config.yaml
n_layer: 12
d_model: 128
n_head: 4
n_kv_head: 4
head_dim: 32
d_mlp: 320
vocab_size: 6141
activation: "geglu"
norm: "rmsnorm"
norm_place: "peri"
norm_eps: 1e-05
positions: "rope"
rope_base: 10000.0
rope_fraction: 1.0
qk_norm: false
attn_scale: 0.177
bias: "none"
tie_embeddings: true
parallel_block: false
extras: ["capped logits"]
init: "normal"
init_std_qkv: 0.0418
init_std_o: 0.00853
init_std_up: 0.0418
init_std_down: 0.0054
optimizer: "muon_variant"
lr: 0.00378
lr_mult_qkv: 0.5
lr_head: 0.0102
grad_clip: 2.0
warmup_steps: 200
schedule: "wsd"
decay_fraction: 0.699
decay_shape: "linear"
final_lr_fraction: 0.0
batch_tokens: 8192
seq_len: 1024
doc_mask: true
train_tokens: 96890000
steps: 11828
dataset: "wikipedia_en"
Each number is 500 + 25 x the weight over the matrix's rms, rounded and kept within 0 to 999. Layers, rows and columns count from 0. Numbers have three digits each.

# layer 4 MLP gate, 320x128, rms 0.0876, rows 0-50, columns 0-127
515504496484525512482527477483507508516507488496489489538505514527493549480464479497495453440517515469458533487500512531556516494538501523519562493528498488521510484471490540506490532512504482474495513537510518473515498489522486489463518530496469531530495461519508541474527503512491455474527524487487514500501532525506459509487524538519458498489491440553466451485499502545485519470509
512501480502497473483474502498487499539508519496501497497500499464513489481521499507522533548524518510496505543499477491536493465494472533521474514465455506488546460515476505513475465519486545534518520528512532468502531560423500520532509511485542500516504558469502497457514565532525476467484504513512518540479453473511503517478533512519517481476540502520465526506512495484500453555506
482521526486476527523531513527532506476503514490484512521510484443492489490485458496533486455505507504430496517502523522524504545524494529471505510449519512525507518452503547531502526527471484512483482518499508541514496514468493561535464486501534525524466513516460502436509498475503530521517475499529483525495483480522509495492422515532516478541516503520490524483505480470521491515487
518455460479509538508492517556471489481490477498520479521465483475472504506486528459517551492491463505472519479489508524511507510558490511527513494465459537481538506515508491541492509495525515498468556493473509520519478523525486510542512514458476515444502491505457458513457502467515531563467461478545442460459454512501476469490490511482492526482496488514508467506489497493491508489513
515507467490484512509497520512522505511512463508488425452477492488499446527491513476507522519483438452501515518502460488495530495501496516498515512509532522541498484536501520518521496473481476475510474534500472510491478520452488493500496462485512473449497460479551489458468486497493486462485545470530516546463464492470486490485479530477520467479466535572538485523504484490537478511482
465487490512491467522487502442486503500510519493500505451499482510531541501471481480455497541521435490507497492507493561497497523512505545502541510532487493497462563556477521495496493515432473495499498484479484493502525508513514493466509515514484498533510476524503530530519517465473501465530476480534497525513531510550542507514501440501524545491515450504510479532487513465544467524522
504511509487512534495517483485515505480549485505545510485491455503505521511518464540518476477507492525506491551476507504486503514514504447468512554508505502491521542462519533506495522528489498503484514503501440494469530552491515502524488503488555523552491472477533504494483470401498513541509524451478471510511480520509504526489497533491502491508478483505519513495493519512475530502550
496513486432449514469495524537488514549505471456481514530501515538485471527514523492486509532484502515515481463534524508485493519500495498521449472512476517541507498496497451497512502495500493483514517498515482537472480515472484475553543482465482465538523518511527483498495506510485490480519480540460500549449501511499493520494502497500501539517473451449519497497511454499506503525477
508519514497519527528485493451522450521508528514503511511463494498526475447455521563562537525486525455542484546481506482522533521490507509509480541510521510542479476535530495469501496495535501502516505498537476497457489516536465504514488551470491509473521493475525482452531497491497538447533500506487498479509488519446471544481495493475529511511511516474480459493493524482488461530518
499487495473507481543545507462499515519525482539497545454514542504475494553492472526446507532522481534501486481509538476559508544493493530488494478550454483549526480528554486472503527473443498520478524496540516526479465510510459495476533484511480489505517519515509469492530483521507472464486512487493524520452530497529479486442495522533524494487469537495562506485517534469486506511503
496489507513544496508494498463512483470520494496457476466511496525467480481550479479483474529516508499516481507465475529519494433472532487514511515520497484460522546491527546517482558496526480514501523483511506492494468509513508516498479484449486498493499544461536512524522496456570469521483502475536495549471483497523502468438464521529499514507492507512461497480471522459478487483497
521474499489500462516475471518483425508492474490527517534463499498489481466506491497443519474523489466488485487492512535515519488510481527536527519485474472492514493482427492516513469486480469480472472509498508512507489473513438539549496505492508499504490504487501463497516505472478502488477475458533497559513500468481473491506521504491468563520491537462481529469505502527528514501509
500502513504495522530481536510508479492537503491460504498436530473477465499501514516472479513520520558492551462521478482476503520514500515499485514501463501499522466498481524459488480490550500504511504491505487487487480528478428531485492479532487487489441475472521524502536527486524512489469512500537457523485493489502468489507532461505478551493488499518511472469535486456512531452528
527484497495523514490497496468511551482496476479517474539461541477489478526488504496545533557522514492453516515486518494508514527543471459477500466515500479486507460480472486503450541458510482547526498497500507556551476531459498485479507508530479478487502451512548533457539506472530496486528516541471487480514482548513531507450510467540523503475476554517479518481457508527485518526473
506493525540488476513500505523500484469493492500508515511519513495474515486513520498486510498493497493483473502516483496503500503507506518520492526445455521461532480526507516501506509500502443500493529519490551494410500502505471474515517480475535484528541528487523493479517529485508465524501477509490441449504488517511502504559481538487510515493528510511480485448512515513494537495530
514491516487477514488544536469517435500536466508526483517499513458490532474495536506487506497459515485517524510533497497464483484475496472508501482475507508510529484481507516515512506512481470517510519493503507540511494496499510538510453516481502497528528496508512511564507545541491483524502500527495479550474474551534483489490461474512489545463501473505513511461495496493493524491509
501502503510492498494510552475498464522474515476483508415489510513495504509499489489525498467499519562475464524488483503529480481459509480505504478476482436500536475491488493499538537465489516515534497511526541488537535496536489485487548496526462487508522519521507515423526456478488503503472520547519532489521502490528492492518518527516506510487483520512496518566497509507517508535504
532526483499437568524526497478476488527506470484532511507487516504473517500546496494518479496540468509520500515497546484446544510469534508500496476512505475501526451515502523521524538479521530490474529488497457498543504514497473517510483563452475539517513496498514492515503486508480520536481497500488535473464493529483487538579465512469509511511498471498492489493499532496498547490522
517511520534491509462512471481500516467514483473522499487475504475540528502517482488470526472483485457507480523505514505520524454480497434503493472506501526498492525489473517469524510540501515467506455479493517496486510446476498511468500500480506524461533568438496552477527485450510518489472472530491473555509509558532493490513516448493475510485468488521503468483473526518483474501519
510493521526493487490524523486551480538514500534497484506519505480498510487513472546471501506481530530536503504497515461512533504507519526500501525505509519519497476498517497487496548468506519486493522496480509489530483480521490457505491534480514511503525505503470501490487516529494482495551491478504532504521511478498486504499479462487511506454497529491502471493521491543509518514504
512495504526459477535513489538488541515520533498488500504528466505514532517518507460501503491496504469511509538476509472490472499506553497492487497498528502510486455519483472487466503502518493548486491497521534491490487520483490506536513486497486479490505474494509508497491491505484490480498512540486484520474471475420527542518526513501503464517527483517487524463514488487508540526479
481502468423489507579466448476526511498475532478525514503504483522483511467533499494470535482480504512503512490491481526503495540498468534502505503514525501504508493539446488485460482490500492476518491466469482496509492460489491496475472512534515486463517528513483495460506483479525504484518532493485489496511506466520522492510507550591498504484495496524532542463499486488495544537442
456520496500507538525473473527500471492494508503498484506496481470482463496478497495534500524481496560459534530499535522536523495521439516501479521519491496523519505441511531470516484486486519534512528488509420465536522488456523502526481529509517521534490472499493475498520506505505508482502506485541446502493538464518495510518475513473470553494496493479505500473535453476489538476492
476526515505481500499507522510485471492490529462488515537541460480487514479463565518535513481476509527500503495491533519474461498546457524493546488496513541498517499487494540517510488471483497498478511440466512513493502509508498471519533512497481462469460482501481458490531523491457549524475515504469559517461506493464506467544497497507493522494526512470493527507480480465539483544500
493476483522515502551485505486511544483547484510435480513496490522490509557518496478534504505549495520483520484489533477506498507501537462498520521437510538544503489479531467479508520463500535521534515481497479502498503518534469518516530494492503502469532489520457509495479495496497480497501520461501491531497467494496484512499507448478533506476495543488498485495502471497474518520521
509494491513505514486474514440517478543500529451481486505511549518471464543495464455555520478470495486471524492495517529526522483513500523534508495500493511481509527484464500512529491477476466498491511535490548459546474520528500495503577505524484540510505544488503498486467503533535483501484499508517532521503495460490498496482494499494510509523469489503477507477476523542486462495486
491495489524468488556536503482468438510454450489499499519492484488550482530488527495486514494498512533518470546522517546519512481458510495501481513473532507527520470499504475486515512520504509470501482508479504522483559512500514500540485493494507474538554490496515488513484464486491512510530518540524517495516517493437511510484493507484496506478512464476487502530520470529518445476504
465526508505541474501502493507479474475473533533535522489468531550524510436464485498496522472522493498462517489533532426505500543519484495537520504501505463549472499519538499520530504450504480489498520518535507484429481518509509538441499495511521472471491547513496483497540507494483498453510472497485572468525506436535484518479538490482450521475525446538509510480513512486502507605502
498491521517496481484520530502457518498516486477476497513442500500513527508528506455538536468494518493521495559515500527545470479525508506463506506480518518479463523499488488508484556471498508509536495505531508494469533481525509445562536511462489464526509508484522482527507532451460524541522517484532499508531484519456495541499484494508526510470466544470488477504501486512500547495512
488493511511530519483514481478496523450539491527501465534520520496488519542474505499455532480482466499496495446474534488517457473490489474488503506499510500462494516568516528524524510515507463486522472500514517520481548502470487465505485486477509468516499457491506499466495474468503464505504476471495507455496488499512524524496495485507525518493544517480455466541518524585542507548514
475505477545463484489543457479497523479475487489526500482536545479486502509529486488511501514454487490499531506509546525478513504477482529528510494489498515530505457529532530511493483532511504503478458507508485504490541485513492491484512504469521479539511488500507520523485456501515460540507505470486477473470508495515486463480495484514471500503511494478479532447497489551503540486496
500508498539476503480499452463457445481501540505536539472494521494531496482496477520504515502538432523507542490477450501500487453488515483484456550550504478439466494478507487512497519472464475524474536502530519520515515518494532479502528469498540477517461500475464511513496490539499522551491496494479508498494516497518545513474538503543562499499516483483487523508491513503506540506489
528504512483464496512521487433500478440447529505505520469490488486497519475440514512493538507466506515496523463516531480505526532527517524456505449489484521502501522519472475502509537489486534511511489506525468483517462479459462543520458519496491503534479482492528485546501522513511473476475440479518532517492491486463473531484516514473471521501531486498530469467460485504521482547514
474518516506500509530445510520484528459478494473466497517501533553498524475482523484453491534488530500511479492518469514530481513526463456512453505505461538489492525498516521548504493494498477535525527502542522509482514516504485516527515471499465494528430534532519518481504498484495528511476527517503497492464470471486486502512493469490460466534536477489506512474512497512486516512491
507479534461505519514502528527518522523507499501510502541510489492488546494523491516498504513535471508488478507503495528515503477555489499515505514505525509511530528489491513454515484507471513479485483480454516532513555483469471517454499513475521525519524465501448502511501457498576541516540462474472493509482458489519540517483526496516518509459473490462531485462543470476492487498531
544476514520490516469465525502453485483505468484486518497480493506461489489499525495474496443488466502462520473519517560560487478499523499480527483530497512475496513499498533527541445485460519525499503528502517494492515509524504515461488477457498516508526507521507497477463536520499498559491480522514518496552520493462513532476503490480524552509487505511488533501512458517497519502528
526491491470452501537495532499480502512508512496491551484467451521479475496464455470523477485447496515510494511520578496489502478440470498496511513465529494467524520536499450529496504496487571513516589495518502485513530485485487515512529474470533514513439502524542497463500512501499512483455570506483512496545481470498480512514506533544548522516479512482521499539479514501458500495508
488494512476514497505515507506460463538474504496526499544513513501470511508493533507530498511469478494501553522490511491527513496517466502525542493517501525529552534485525521491493496494515500519506466485512517481479476480511477526520488477480482472483556450481506454513553500567532490501541472522515496456491504517526476482507484489457459540499495518476533486470495508516443498475491
463488460502446513548501507514527518522476498450500514496477503522478480569525547481503439523463507511492516539527510497489501514531495474501527513466469528523476464496512478467470537480532481520479531451514472487436511514546522466477480488465507509484493458516493509522508515470503508534513532494495540504518529523485515497522489479506537508506490504488473469493504476503515502483522
510569459501509474507501442484553530511477484529506523481497494503524521489502482476455492513516498516497511497497522491501509467519505521489491468469520498485511456499468441489453525531505525462480491505467526520528491501496500504558529507504502491537516533535459485443532477493501512487509519511489500516478481491549492503529532551515510499480504488535470463495469529470478496542475
472508531463485513497517543497512502493502499513504506502473498529515480521535481531463513500501479471509509534478484460507482476463496483499503509457500518485542506499450469517516505532498497494531504496506503531494486477494481448475470473474520493514533489493515485502498500501529466473502507521531473533507543448494507530486529479478471456514483479487463530469487511518520464488494
497503473471493509455504504527478528504476500493445530478495547528480453527504508481509504485483561445476496496511499503461498486540524507495506442478527546492475491521490495440472476497483453544498487500499539531481531513477516548497489464516523511493501529514484481491519487507512515482512492497514501461519453482470506520518522509514469467490464447476532492489499512512478515513495
462463496501551511521469493502481508490496547481482507470469550497510503507501509476474499496480505478529471513467535465500522506511497473556464477468554508493504497479533510474525499500481454498473482456501548506555497507498478492511468497523445508505571499473486545501515501490503508500484533485483500548541542502488477432491485497487509484499515459482444532486494490444474485490479
517526554493508493449479505518488525516490502479497455499516485490510461499513537508505516452489475501506522498486493492543465473437483531522515502495558546507467464512524493545501490469482519495502531506505521508541503495515516500505492500514466469475547501504516515436488470481477517490508562541526517505484509503450496463528460478501518504531494477480493458543492480515484531498525
496483495472509499483524467503500497543518482522537478477493525548478475521483504485482513535490480507533479502476510480530519479500559499479490454438478520533488505478456451490497458433476458509511494497512480451496499491544506483505488449541518514476477506481483516469555502488479488486530510501521452547514534529533523515483535499521531484481496495487516496537479515489440534517471
506506494503529479503475516455502516490495502500518567495504502504515484453503506546536517480488490512524496535520507509474473519518457500466521474484526495468485472534496502525469500513498477489478473486570523534527508470428481493511522472462489480496493450444480515440430515457469481521503508509478542505492484493478489496512534491528509508497473480537519534505469472509534504466475
487529493506516480504502448525505515513532438477506532508527488471525517515519463498527518472503498513496529543480482522444502440517553463507474521484496486455495503526485530518527512505492480477553458508482488495559505535501503529514482510500493521492554466498474490507527524475477460492519491510497538509541501470515451496519494530490479448544471501520506539504445505511567472510494
482489506508459479513481541533517503508521537507505425495479458532486498481512495515527492459484480490476476533468510548528494477476494514556505443519538479476473533492502555538505551490468514490495517487488503504540471492463471468510494530434504534478536532493505507454514520507480496465457501518497537502521530471476500478483506482454509486497489528498532471499463472484472491507530
534460494518529475547495531476451499474502502498517550496560464474533472470491514519506506470475458521488546551487522512535498487452520496510537487502529539499484508499463487515450493481524519478481507451495492487520496472536495488464478526491453489531520470494452495520526507478476502501494478476462509494490508530490487522541531504516496506479502502510518534525490443452508508504487
558497507516480453499466504464504501532493499506466539493521526479508492522507516509455508543535472467474457492490492496471524499511533525464497525520495493514519496481527474531533471474485492508531514515469542513471496501452502516509480450518573452497471510502479468482490502534520494502492463549542515464500473514472489518495545481485476441478483476513509505460512501508506460491478
484469507510506492522550514484471491512522567475533476474486492502484472470510512515531525512518520497487519501494508484488504484487522490504496519486517521508491528514517555515490512496491500499491464502512532495500513494520466476495479476482501485504514491475490498499516468466478494458464472522521540476511497526511525499465445486524480504484497489482519473536476542513486494542491